Weights of a small GPT-style language model, trained from scratch on English Wikipedia: MLP 704 SwiGLU, 607M tokens.
Each number is 500 + 40 x the weight over the matrix's rms, rounded and kept within 0 to 999. Layers, rows and columns count from 0. Numbers have three digits each.

# layer 2 attention value, 128x256, rms 0.0638, rows 84-109, columns 0-127
494471518555499481563513491466551540430511492455517554523509493397589443485531567550491502450494539502484480433483544499485558486495446489432540475490468473488529556509488539456591478557524495508549451536479494498448533431457471524428473463542502543440473492462533474520512495504538535493476496507488572519556535523566512539444465485485539487522467529542516460501577524524457533541523
530444490578550525514419457500508551429542527427581567458514459478464527475467476500515534530523522533444518445417510504552509508508492585507483538429456522427496461439495518465641452573552471586541435408528543479554468481504461515450525513508460484493460446492437487514417482556406479556494479487499465537528487436478524464476389458503498491460584524540454525529489524503529451490420
425609506502473496474466575477457451502475485474456454473563558560476537543432438483484505569474521548554532451431481478505532460479494550501500487472466508513478500538528530479488471479587469516566492480561438524485492535444596513478425493553529530525497474503598525446483627556486515494477488456384460530492504480538459460475465474545525521461536481539489528534451523484498499495557
513466573532535515481549457491454439544449457486431454469454533493464527448485484490561472479471457538547444518504569524476448496491465475353483502552551498541521509551526498537572531505542497458464522476532440513496450484527462469503492513473469501578445566475468501426532496500462446513569562555533520491504476522561502495543481466510477473473491410504445511433487513540575442469556
531523461490542457542506481513455536460491502452474519395488488493457491476559534525459549539486517447499506450452486560539490591429531429488530517473510475404454496450585514531466482477487513490437448491489415554508471422471543512413445544437561476529535527529512529570502499530573501470523570481442567495517417533560488494458478482436451459436449452557525459541471428552458522448487
519458478508506547487538505515530505471600517516428456544535542560418498530410495549468534441492470578560505466468469540537423484439513484554477535478483475470528510390583499533478409489547499487455459482558455504504553431570533513467538493523486460504612559481489459535399541434500543456427454553505539507509484494513557479479442557536453559493454448470541573561471438535533458470485
533538592556449490564569481550480549441538477544453486563434536529501527591465485434558477430505481552437517540477469476498536536545484442512532537439509524485433488464527536493582519557489477501462481552550467519437441507471480430420523528511570513571412441505469472522524545519603563458542536560443557476486571531484456486488453517478408559420470523473447523449482517517477532500482
591497484470566515550512487484522516473530458493527501498531434475431428523540416505484526567470470540421516522541550528530522561499421555437485461582391547492463494564519495509501501520431419464541605509439501465527542497513489495489539419487582500519526405501422496473450456544532470585447531543519477518475545468508548483450541466465581503520483431517559480494524427504477521503500
507486492480563501484614452526548496582522497515455434453517510476548505467539498556503557487495493556505488537517467488455510572569533522521483524528590484433498422480574415531446592521494526489477494433451519577527544436481455504528495491480520574507463504493504507556598581513523470572523482535506360459563504479572364506451432507457491505502445457487546552447519482462502583536491
505522574494550462551528507513480512530493502463522500497546518429492439540478424460550494477541591504517492493502444519489485548470435444537507538433495461434544484491481508479518458433521516493591514515485563500528494526504541533562502466526477500440508479543537449533556482521494535475539538569516476510537432473554535453508408490494474481525405540455447527449509466540431513488502
561434526515452510490534543542507408499522454570466496492505414572541476501459467440436511467474517587527429478536508495505534545474475517603490533458465481495472579551508542455552478479514472485579448440515411519467403472474433612454457478470473458539491444543481510487502512520443509438460471501471453529495486434472482522545525476509602488476521521436484499435567465454450486460505
472533528487522415493501474523494461552530552442529496529464523482479554457484519480503478559503597553509506492577498469484515465466459519454469515512421466491535600508515548526478440504486459511400489573452556488521467534500517520488557532461559484499444522487484400536499530561480572563459515487482503480420452495556547519528474520516508460471510476491517490574504522508605528542506
472527545446498460522534469459489558534492474495582485505480428453496503557510508483483511465528520536543508510523524504555491463542552495514493516518511467516440466558483494552508449499510498488473512453475503426536446432505520513453501553551523529495468550456519596455511564489471526506549549434535497508538474508533493490388496524488612421471485529522534471513544521485515470572550
533497491544539549529540547477448427479458475506558509514424575531514468492530452531532514537506483519532450502469462513510517510485454504538464524534514499573474431508480485501553481497477441443488557527535543428518485534492524519534541520538538526529435461554504449511516567459479511535501492462512461490534495520433572502557552500499501507492518512449495536487488539540527463514478
535482544489499529519550439443533552459443496525533547455446480444467502486601478427527575532418449508512535503426479539418472560499496550425472463545512413515471469504493518519486447432500509502548570540563511521424541466496415432512450468516539485504534553541549578576549466464453553559583520464415470502554497568510517454548517483462497516494476485552561550525496588479481440472531
541524456560489487487544502509500503571415501529515578456490488479523483516484515455486482500604514509582481516428470484549498454539451444466482491508548557465589514500509441493461482536520478440458505472481552518505558528628481485422502461544456464587501436530392580416500515482516524531485535517436424463453500516513486502504455512472498545486578494520580455455478544522498513531476
474539435464471486493525524517454418578478454559440484542492501442472525525459480524632506450485517496466459521573530495505445513544538487463567507570523527493505510500536484483477521471506488515493455435565435481476500457505470460518533548456516598475460476501501542506474483453555510461464514480531516594497492451523527511431509459502533467504492595516419479545435468519506511520519
516456550472514576527497482494496483509563572522514515529520438422548498433505526528453462520408514471423551499487493530540503486472473510522532578511437553575497572432427531415506487489512461495537580450579571585507492466505497480440495523523495524457449489441486492485559512507443452481545560481490507593503500520452471554503483505470508517485413491505439492554503534459488548526507
450495565448563517499521517544481522531520516555442574492452572557449450540553479450509469496504531466458523421494574540472465494482464404427464451487537591376598475464597508498491457492509491512564490507546553522452515506496494525502540529503511503466513461552445412472531539543549451501441474583480510484456475552506444486520536530484514382553470524478438518477518406531496508496527
534493538561536503496544504409547469491483477532510520523508550538521490548523490474495546557528527492439495475583564462530434513546523500506468545456506466515473533452474564542477480570455504571507510507515540585507524534518463455515476528509435534599470455561461518544446516535509467465474461550518490548478445420463546450481507463452509521471552482560473535550514408493434452549489
543382519478486478466474483624485525463480463536481394391519524532514496478519494514491417528559483446497465532524547544497504512475448534496519561517393450552635450426547454537532476554517518451418484475550501553449478487440432560573530456462505547553504457522522480494518413469480425430558452518534535489514498489512528560469471475514452554439501449502505467474542460471492540504495
453461475474523454486491504492510610452432462452433495468501494466510506530490486538453482493504539503528505512530449517381513492527552499510515548434546507466473470461446563458504518512472500540463484485507519453509543510549540551527456487496550536549506509546455520506495509505539551561465499477551507522480435473540530513533594494522484526431537550488521450503537587480553452527455
504432459451497488525463497453522460483498434448455562480591538512497468494472562573551576462550523444437475503436434505516492494472509469463459494489551519479563470445484521451533538459417494536509534582502468481465450425529462551455468584470537519453491545563417527514555496462518523504474560560515482515572517558459488581551485587447447441499463618575507569541524415417496519451508
476489488467491460446532493432451506460533492551520531489529490424432432466539577488571488482530493521542500551529471418489455494493478516484528524445528574427449454511501555478553456455449575515428532415464424532536501487496553570462462478522486494490527498588526526474519538540495481435525477449493498533506526468464505529455570504512496553453458555454517482534448488451495480568563
412530503454533530468503494525482541484508593518477435535483553540590567455577519523521511506495521533517573458463530506510467470417513531444518468517540446473488485475486416517444543518517459458480551514491471443477524487495470504516496488527521566519453469503489536551600597511534540472478444530567505525443436451524596415404413489426526531544564505443535511491420528498474479514479
483498525505525441495485499547485551501480487513527537467487504520519526470545434455542507522498501546536462530496493475529412556513568503508420492468464402556573550457520446499557513490508523477518431439423398573551475530612447524492490488532538474480549494541394476454495535532478428466518466558482589420454465454451465511515508507452545516523465465476456410492523498493587484461480
# layer 2 attention output (transposed), 128x256, rms 0.0801, rows 84-108, columns 0-127
541442459508499487536543562497495549530566527571503433458535492530498454528487564541447513503500549549535526490502538528468486538511455474491498518510510550532517514496475467432534525506475465409522478470535440492499443497397531473454511474492492555490499491477498457538519456532369349546448483464477493458522515503481579476509498531489526431518491467545541491492417562460535437482502
445549495471468539635557464500471491512487563497534499489502433505489548471581493426546524564481475503499528440461565531482538519395473502472484477520519466488516538494428494580507450476454479528482463498464516505552456459459418510531517532465522528492474447482469476568514466573481522515519513577496518509499498509499583492526454455495502504501442509486414467518467510508393430470535
440534463555531534472419491509552511448528475542578509484520435549501494455559528476570445516513481556469573416543521561439491481528502534472475490489474535461451556571472523453500525454511509466530551439429471498479491557430504463508493432587462506465493493535511536504500492566480544483512483540505464457489421451451516500497527476537452584462516509512534465493539516464565549456499
473550457464613521507463498513463489503502474453523538496438436490494536492491508490467448569516549542511509530437537478514528521526466485508527438537542522452485448504533491514495509493576478562517523511527436522531464459507530464565582478524492462441450491556467551553535516509544500478505564527563510492445496485419419450514509509493478561490497453513560491508545558583521422506502
490530502519507488492464491450476517473453525577539378507506514559517483513480516447489495487525506477551497477522464452474498487533467481472470471498645515576468460496519467526456521563450498473512384479537536449555442534497482412504482547491465467524459440496535430547431503585521525575480547464587513382487586467494478444527488421497552556536471481512494507489496492506502513460547
493422509500453525518527515539477415568462547530488527544549511485516542470531513501449474495527452584553529584526470509508494465536527535486489543523490466542444532511482516483511458620519475552491521425447554479563519453530475536497486557559494473436485532535463420482428578492471470504482529508402439470474473484528477509489526462539495574441509441528418559557600442463529545460497
436453461572518501522474592525492442496490578496507550472469559519520501518484459502492538461544541514488627522510481453440482511487437544456518614499434509435490449560501521436501537489470536533506427463570504530417542429498489425464455422543430551561512504429591556521505550416506360428501522551503538579480556567510495508518522501509480536485458361516516476474464439504493502522486
496471441478489524485428508509533588579498481534433457536505433497440543594551499535448487520472469466502502499495430534515497493525572476507519476497511455575459533446559526441517512512524533552489456502488544450553533476426485493440501500484507554452438502450575563520565452539585517460438487516582505473512522577496542475468466509425455435539553531524471579456501548537502514484462
516538514565420479534520524496503552532530569543511480384484514556502456509527554482489492513476505496490479496455456476502508547526555533532504458523583522470549479515463442569463547539523423520526486468541544526444526495487516483527536523437503563522496519627479474453529429490502500364471504503532488510574528541454501467539481530430528436401539462486570528522479495445513537494478
523502526508453489488422518476584515503468470516495504468467571487515470520488470484511543527548530477512506515488518488455513549550520522559419603487466496514446465532544513554534487545557469463478482544516500560447457521469406537449511496520576542510489478500454536493504536525376578482529532503433533481477487524529539542469504461518517466485511506449489514573538493435452470506572
489488539455487510529472503502496525525506561482523524463506493425501464545522554487514612422484469507566471448496585425527526496524426456394520468482565478464432542578481536467532538493585502460500488500413495482415514474529445555513434452515476471552456430464487626496480554514540406426608535481501484483469562433502568432473474444585518526559550448479506511484522536494466427494506
490481499556450417506495498463462476532451531498448527471529492480467483474500576466547453430443501445464475485511584501428510544563433457475587511528563615567547470468518549489508512508444542493536519437542489481522532603562532484589483527431501549444437481532481560575487561476523570479543478479494507450538521493456428508459477519544488462504487486398446492520470443490505498590550
477474505545482504457514598459593590574499454458582468550495483519477520506497523497540412441545488500427535500457525505511529551436494494552546485495551530430499509511510583510500491444556470550444546528525454538487497538520488451468474526507487549526446493515465494425488429482530538505508549568524450429439505531506581463520501512490511436580530502429518505519580559547469439509535
543530513459466513493539575471518481445473506490506500612451505477479418477517458491618516536408463510534505536484507488506545518520501498519536403533502560538489464458512484551441511483538545487531520482463433531495519546513509469539493408451471568450553479476542471571494490388497510514467541490496476513521450475487511525472498480538548530528514487487496401474565461448530520493411
483541545462435454557518549587519523441475505524531420443459520464462551490511503423472484557503600522464469511447568459512503545584567465590480531534476559509489552545468562537445546471483476460474461494514469500467447503492472470496515599557511533472533491516490392546500471429503580515480536494519471549468453486566503468495554505479442553409466531476467479468456513488476488472450
486505499442562500542561432570519557457494535470464510483488483469580533478451507498558541454515452479445402507490449437526487460494423496559449513514486498438450519539532536557475518559499506480502511535532477461504478440503459455499502516506465484432538525449555445512465458499423532566520546548477499524514473509470510495499502483535490479560493562516466592432507535490509403513436
473522478564534470479504436546446442522472452518519540528496539530521439502369480529447498455530535474526531476577463478503464492512462517493441459498489515562544532466554531509498548513514491527461490482470450441468515495543464483459478513509478556479460552590440517489454473501581505536531504476593473484507548501499571472409548500474529530548469486545560468453471451433500541513557
383488593535452510503533491557495564550470485539498464488491528397467558485487538522473515542579567565499508519443442473483508493461533395391558469549532516519458521473537411475587465397575541554532485477502534478504481470540524466393492538402478481520534488466501503507505461514522496471467488530487453548580497441490521486513493500556521469483550531482557450518506502510481546466531
501443534533519520444469425521515477432476511628492551456530569544449426548521465502443512492496414514519475445493526546514551427562496504564482484507548495542427440496539547511517496519548442465528501470486512505480573463458589490518465519544483492452492420477439493507505514498419447533415580573508533498523491571451494490461419589480479498486496550448492448495553496480385529563554
508503558477551492504496487531551492543439468537450526483465585438445491547455471479486493440524532547554455560452513433502494517493459503533495545403512490559502448486418484591501504525513452500521551466544517528478405451493463550493486545508505558429424508486481411543558484557528398550502484488516504516430525514489466513466443518451497599544457450483516465534453492477442476529483
525422557434551507494545421551521501479530497464512442438395447529607512507532459548524561513607484548519573489503479505553512495566470506477505468499450440541588494467466479549479473514511460447492512510486497424516570482524477547486551487479574502545494506432525454574472548487525491548505550507525527412477553539509492486488477486447551517501432470510514474506567493520531471470531
445509539496506472487543518502538487496523518503476449531471515438459462516502466576506473453448501423464428489492529515559489488535496472632491532522451531577561467496499479533536473479537536570509479511545518496535564472538489545488558517497484560448502482402529430485467537569479536517547541468501535481534494432457569490428529456467511506532498463547453481503584519571476450461502
454520524568537522443541487481476450527554448494483463481517450502546471446552534487555520476484393420482513486462494452444560514522558476563507504536539443518481518461483523492513547527542515514431448463560498503506472491518476546594415521465452395537571587505569439513442506454495448479490526568461517364514547446437594447493430533486505563466519590522467455538374509452516511468497
483536503534479541492456575515452470521469462512540450469522422524413485463544555487473478445481504487562505566504549502523550521518457553487516559479545547505509478491501434499438452503538509489552497543472516482499514488518487515505489469551501530482513498518497512469556524512538498557574582531561545500513453474487540460393500501501487465474526535454537565412408488509529407512526
540517519559484521489525460483476463431447437493492512486570520501570549538489517423511488459463538516439585502491515475500433505551508486469544467562485557551553478558526522413480523460460584505518458542475466503518522488543491469530514514462549675518530417517412470434514543496384489493491453549509407478474498496481488564486511473466560527547525496446539532512525516456476436470526